{
  "rope_base": 10000.0,
  "rope_fraction": 0.25,
  "init_std_qkv": 0.022,
  "dataset": "wikipedia_en"
}
Each number is 128 + 32 x the weight over its row's rms, rounded and kept within 0 to 255. Layers, rows and columns count from 0. Numbers have three digits each. The size before them is the row's rms in percent of the matrix's.

# layer 8 attention query, 384x384, rms 0.083, rows 0-191, columns 288-319
070:125100145169134058137157171151077060124137151140092203088105099161168111122124110117142137127131
090:147097117163126101096158201100091092131121134130087184074073138148170141132125124103124156143156
095:122094107167120115132129148115090085128116129084148151089087136132141133122104147115097123123189
075:111099104228142086107139115158040095177123121109093148069150098190114118120144151112112109134127
109:131143075088120194142089124151200165095106110092102083120122121107133169118158102129092127142141
110:118142131066115185151163138128177152090112130131130074193161128123135111146100120133098156149115
101:132106107088103171099103126076102159115127123135121100173108110106113059112148118120092145156104
105:132166144110156182158132125133153142123139078131109157155119139111124135069140085126087161100165
075:125127119150151168114161145163135167106150091118112194137167122156160086175174073070142161185153
055:133129114077149141121180149182138174107167115109126183110194046155142156150147065135134158149157
068:163138144101061157102115247117125148099134166144078159123117153115156050138143138174136133205091
110:118113097074097174118115111142165169089130141166121090171146122122137169087152098147111166181090
101:130146154085113150149156133132143090107154115133165107132142150120140235160121166133177092144097
137:142168200184115038068106162172075108146143110158125143109119143146108093095163179156150138083138
114:150090149087155113182119090101100139100138146077094066137083101107112077129108153108180121106104
100:108141143163116137070099093119152115133118127114140134132137101102104113132051167149168148100170
104:143049119182131095110165120113148167113076121129113111057092142169129102190116100112073107095112
098:150096124121159134121124079094088157124123132159109185121175112125145167189079100156093151139176
092:134096107171072163166057098138093083136123116165055140104090159170169155133145150145162107139154
097:156111076097093167178178145135176095089146166137119118139134235098048176115110142116132110153109
090:114108160131155097153126110090138082102136181143190157126151132161075167120119145166113145107150
094:127139135185134092167128122168070133162091086090142162127051133150115102128115216099121138116116
109:126112082184156127084119128216117118131146152121152163099117151153133179112094147137063146128212
095:130116186088166153131129105164100090128147130124151158095172076124179157065089149113176134115170
100:101167151135134151146161145138120199129151130078174133158169126115069142100141135138127131090148
112:173095085108141145149159113152136135151147144168118105189130096115131108098110070118161151132095
103:107131157155124095107117152150096108112129089094176137135142127143161104194148134124109150161131
099:118109129146133088143174117169136173123154131161136100129131177132102097154096104078140153101126
096:099145083152123193161175173108152176074113111085113116097066099092117154173136117124098134124132
096:112154140147131208128112101092112163147119128103106175179129153160181141123125124131093114137123
095:132113203053140093120161117112126111075132159155071178142111194114089124166255147174170095156179
091:109124138137141148144116078146112150080126108065152127178139120178119080047105101136129110098122
123:145194104165100150155154114092103169100120132160107089151148175113060138058114124173131143075140
097:105114092087126185093115077124084094192138144145102073147145131150134125154172128114109210172183
090:122190116153125145078122107086090017081117139065146157137097166071141169153101166071133124159107
102:108127088181114112094153096173101131094134122189168144123127068206105176143107177068085171201158
099:115152163099123190138143149104152119103196181125143121183145154164136128131141122118102156182143
091:155097085120131156106141139151128150141098138127114080161056132121106123116109064121156123085115
097:136117122103166091133065118089078201182095147072056160242166125135152094128151143145116145188174
099:171131105103142117100153081125145188151141148182140163061088104158176120067115116089123110122077
090:088144180097110095114100095081144112121109089084138157163128165132092126122114172029127133191109
098:089121143123145182155086101085150178148107093115146170154120110155173103151151130081141131161115
094:119160099133103140107084132104105141107115120144144101108082087080094109174149162177102136051124
098:146096075161141192107146136114107147133165160134125216098089100139142085142175170160135051122099
094:103124137099160163173119194115157088164083102119135107149127111166168068144161074116135045164155
092:179114133203141129166198105101080100107150116100067129103165128092153166184142160162125119175144
092:106122143157187162163131118148118141188132107103145163081127109141146149094112101120137140123083
088:152195182106126151126130128095142175066151093159159095095149142107109082070034154112132122104126
090:167086150131150155197136108090115161141161102063139153118097106138118139115124171101168072165126
085:110124153080141200147131139128080129182084111133118140157136132101131093099122094165091155165136
097:117107075127129164143146149095160202078099135129093118096095142140100101090147063144166138098108
094:096215163139143114141204102203142116115143103130174113128145135123155129138098091138098128112188
090:130120108093149143145097124166118078100189133102096117110125116164087143133181115181113091176145
097:133081140070163188153206142208168191159123111157151114096113093160060180035137143078128134151071
108:101123113102100160161125165177178103052112141149129114148158132166171140156142099159135108168064
097:102122123079129180161183093094118135120172147159108121205094165130139104091121163091156130207121
094:140072153158125144107143100124112136147126113210133166133083076131130151121120145152138164193113
102:134160096198155137181155111128094163144107140129115091093110127122113142078147134136106129117140
097:113080128123168089191028122149138054139133104087082129126125143140114126173142157160192118203121
095:117105161161145090124154127173121118105128127161102202121141183153161168090067122125161101121164
101:158131133024103149172129098101109125134098155156149104138169090109111090159128149145154066119061
101:110170126122124144113108169097149108178137133166151163146172121142111083187146115153117101155106
099:139148086160119138156122169152121120074157135152130184120164125110107150095075111090120158130057
090:149112143105187157121147109196136110146165098106145158140117127079161149077082104139076085127120
179:180139136146107144066108159063120108154136104125142146137099140162191174121111151144155212133048
161:175112101070110153068134097085154101130135087147123148094105163149162165167132149148150127124112
130:151144167104142094077133095070127079131120094136117128102093155145122171149172159168154159106131
112:154155117146128132135107116069172081143124112139178139115104091194166123132138126165128135111107
102:085124064121140168146083140161128166125114151083129102073188099096150107115146159098122103154124
109:100119110132146119230125174152079181131132132132124138222186106114130121114131120106129086123091
098:147161114208106121186169115136175089169129165189148116178132140144084173069078097122145112061102
097:174136109067105161107108098178184085138179076156140119095087106150120150158089161120143083083123
172:150124122102115071074106157116120123160135097131127172143112167150160136092136170137122162145062
104:137116089097117045117150153103124125115119093144145121197081111135172091164097076130067183151130
111:121154187167143162060153097118129151134130124113151154127086195157104056131112106124124119127155
126:090086129118123197145151158171108170107113115144124128209127136156105150151134078072094078121104
111:079125056144135190146089128146138165124131145170173121161124119112148114115116111125131064203124
132:189151134105141120062118089112125095140118087108154125129115120127123100133160137151171190103136
107:120160152125105105161142127150133169105140124132122064156149152141102144118167085151169163115117
108:113129122162154065151107126091131108123138118160109109155153161085113102106133123149124083200113
107:156091113087119105053156181187107090096098128112067176175052102144131150136128147149135151111133
107:145173165173131105180111127193104128153137087155141181151163124153111088157129106102143071090132
105:122115087111115099084144171125114189152113170087105138150107158148111111194124138125145113162128
104:160087128170100093087136111157102118179089125174126120160128126061123106115088113139123135115118
114:100062100162134109139178143100105160145106140129192110106083152139131164187161084119144173127128
107:115104194146151125106110109097118147116129081110164130094142146203125149111094163166149111141117
111:134073140157122159132140139140160164083109088165168063150122140131141083155116163083079161110083
105:123130138066176105103147159123079149143119208122217141136086131096115155120128176106132133049168
102:116154206136125162145160147153114156126077119160143140158163152120118140137133105169094125078140
096:147100132095153149104178153156121132126090154227223176106141079100135137100118099113140060139158
096:134063112095126142073204094124128062107150092110104165134144082127175121167088066144139116130144
107:148128062129128122072143056131164102192138099138172104096138150153148162210166135106102136128120
098:141150127118128172163147156089065091129199156105133116131150136121123106150144126098107160215173
111:130130122094089098106112167073106195098136115129203151091138139128164180107117125129187084125121
107:138127061107135127168078122117110140059173147088164168119138074185133094182185083082129116069150
110:139157130142132125133132124118166138107127090185082135129130138149117101132148054119127110175150
104:094095073036123088152199091131105097146147162100144173167112134104056096131134130142123147133125
109:134109088108141149142174121109218120130130132153143044102104172217152158141092123136109095091160
107:104064089130142136107164120143097112111123131081124138160076092111134126161112155101160105089134
111:123104183116120135146087093115095133151143062108126111143096126161100113084106111134162192090115
102:170162164110106135105187100132118140136169102104062090189120140088079145116150148182097160171177
106:104126142171149153049044105149121177087132120190143157125112076158089165141095135103138121118084
106:128145086165128166102097103204127107187154153161180233155115139071121114214117099068123135085092
112:148087120124141137048164149068108144101121115133113157089094104118221137096119131090160117099113
108:118096162119174105125191112118100093103139099108157123150111138087124122146094105108147129146074
104:154156171113100105135117137093150111141094088071128191112129170135142163117073076141140093161063
107:147132119154147116143133121108065077083155130181156156114111150128131175108152121121116135092121
104:127101091183161174117101113169095149148150124148125185146073055077146064184124133128137098122223
097:145127135139147155051149123167133111117119118119112138121130159158094087055188105148047103150122
114:121133081157103176130138080186105132141115142082141103087166160118155131141151088111168057083123
106:101048130147128112099105061109152093147102120101157148075112155150126083135096141176137110091159
100:122089104157133133082108121097115116086125145115138109167157129106106177119084051107142091142135
103:127165093100119087103103147033141084173128090178107118151176154134105140150110171148156115112108
103:096150157066122148123116108168147120118136130122187174120121119120129080113108124126101161077055
099:172116150119110182140146131144174147118146159121129090165106138164157077101137098141097143160167
112:081098168136157130122138197181151186119147124089166152111124096115191119133085162101144118072086
101:124107190189144149099087107151173087112183139165103117114178125106123075097144167124127107130132
104:114140141163111135072180140126149136135112095117073090195109089148093129107102174087071083063117
103:083163101115107240096107100155130132127147167091125087129075149085105063105154108129077126190161
105:106088148153119111203098163121072113124092136105158121135155104131138117157091123096164168145152
106:107140156075131158110119141154038180122190083128101142137113092085104045162113173164171141209103
103:110156150139151075126088125092131091127117081164077165146146115124070135191160154113114157183165
102:097092140135128066149152131125181156173104109154136119064136176132110171118160129123138143108039
101:133123089096118138146143178168170125139131100196181165085160142199157141142115165104141197139113
103:120162161119133120116133156118145100089093068104134193123150151150199174086107162121146157151127
097:111129175144119138146148093132133125147111130202157126158144101147119123114103088123147084095128
104:134182123169148081133125100104146092149086075155169114084155139082100132107113188138127123131110
109:105130157143117108143120175106134138139098127121088140148150118040100129097123162121154173130088
110:099193123133131078114106123128121125118112112208136163140115126089170146165057049122183119122095
108:130167145144111142122174150119151119126146104164094199124101144141128191161168054124113120130095
119:110132094161140156181149084152093127126147115120190127062144104136087167189114083126085126111173
134:125108077206131189133099144164156179163094092123089088094130129098157149088131101142118087121116
100:144071092084118173107084165117156149120104100115146094059147116127134131147149139143051124150122
084:151090159116125105145164175082181122193163164147106068194121178082181113118065169109139133165061
097:141123147138115149134105146120151152111099137124143184128130140065100172107157110164113084117177
096:159113152077128120179084071139122142111120119098151115164170137151093092095163070127083115106114
094:117149115171146087179084149123132083129139127130178126111114076102160112187146127099171135125163
113:120152148170146066097104130158124139142128189145137139145132137066135081158096117082212100125112
110:147152083103104149084125156116110131139150128115085082160134176133140102106211054144098074160100
119:147107124094092163092131174095178154120101131137099115139112163136152097155108203130124157166087
094:116205121101106124091158191142170079056079116134080100166108143168110166118133109118101088080106
100:147095179138187113171140062128048132178166132160123132155161056103158117156151146134166165140102
093:132157094131136076123156163132073123138150138147155149167111096128109064088135139081120133098153
097:101085113112114157136134163133100170177088099167094146133047127122100157164198137110106097067200
103:131101104122160124102124170181136186094080103117071125117131133148123102098216080174107154087098
098:164101161089180152156148143111108144100063145127157167134132097115128166078127092154172077060078
097:119120134155135077134081138156108153138106142115112149120194130117141137141137095110167142120103
092:121121125110138144147054124147215154095117078140142111099126155151110160143179134150154124080158
095:146102165111171078149093121142109104144114057135116094093145082161153153105109116218156134122173
092:127102111151117149102120127132160145141159116168076133139072130121112166105121114080088099101118
097:104167114061130113141153126133171045099075127074162090115113133099145157102097169122079089118145
088:156147093115120154147101143138146159077098106153102093068129099138184115109112109127134146172142
098:131164121124146163082174071101113187114145127114174081137148110128124091129104094153100122123145
091:118115122135117149182093113095126128105127149139141145191204098144136142037143079097154154122094
096:101112141118079087133152180108090097134122132110127117102105195180113110121055115099158134116115
087:093164113120089168130133137116161087073100124064125142100168155168135108174123126120121157120205
098:081149131138104109179102083128148158112093133158117125132086162131059041146151093180131110157201
092:116098145103052154130136107118111145116099098079142116132142135125148131142134157158123081151112
093:132134146135154175156142189142087088113141152169086101067104108160085147110106091205144115136068
095:124139110144142112185149229079135158066138138148092223163113078142141099105122156138147164156115
100:165107161138116107121143098089144205118136134131179061166121151097110092123092119197120149053094
099:106150151119135139132104116152176145149154091205153159143073087181112161191136154082116152134144
099:128121132108115057168105164113091099086139128166105164183087080125079147183087147149105116196158
093:162086167118141110124130092085072134104142104145124130123109050167160183135125093109176136157158
088:101117115096169160087120135107117144083129123136100132123140128159096149095122149176101229153172
092:128153156126132138088157159077124120151092140109111084095087155136171083110174092093114126086099
100:160112099104153081155107157162097165130128108114106110116134145208114083127095172124152162095112
091:131127065108123122145175121105086131143158090133129150131130123135149117112099133119081130126112
096:128152132150104045120133118109120145037131146062137088106112136126117134119139140102170093198164
099:099108132116108110098110053142126171137122097151158234153091153149123091158097130127110108161148
098:138180125165116191136143132136133085095130103117132104092136139043137155154134151134071143156131
102:146083161074126139079167127148115098075098130116141125166103127177138108095119143124129052159120
097:084141127165142115118087177107124110090099126128129145126099162110132141154163154047096108143135
099:143211148145105125087073115115101177153148168111152108096077118102141123117124149106121053085165
097:119155123174141174122168127155165219097145118136126118102184131140175158114122163143105158151131
102:133115192074118128152147173139176181126121118158082119135115123155170125078125149115158187154114
093:154130124109132114115164139120115127170140122084095140184142109094110154129187155195157108075183
104:117146123131163121177128145161151118137133115169163197143085076163158144114098164106136135150126
100:144139120168118190124108146105197178118104174104052120145109163097122156098150174118082121104107
086:119193142149142124126102154115118147196127161111106167146112090106074157193099083158111107102130
096:116120159134121128104182124115053141118115150188110114156186065163147148127128225103096125178152
092:122102143111127119179168135149120128118158188238105164139085094213134160138136146152124175161151
091:125141139089142164108184094131127144126152102139124115171137147177079105100195098098142185102103
086:116157194122080101159067140137177185074102111188114132159160120159153080147166171094106130114103
091:135115093124137154128133192111074140167140147067140090098133092087141125115132132139168080070138
098:152162155107098155113127159101139136133131096136137142094147133146081210096112152089097144063097
095:122131082122147148134113111122072116136123153107130242096116144104154085164147110169080126155207
092:147100115110120169168135112140153155111149127157123074119097135092168134080088111110171151159093
096:131144178113150126158138151136075142117116135068148042122172109130109140116156116144123096098138
095:116084176093105108127168119127096109144145147166168135180095132159163136136137119142127132115112
093:164133120187134125171115162162105133143121089107140137120146080112130122120118131139099142124030
095:134118145110123144087072073061133158176115114085098139118111140094136134110145145202121123129148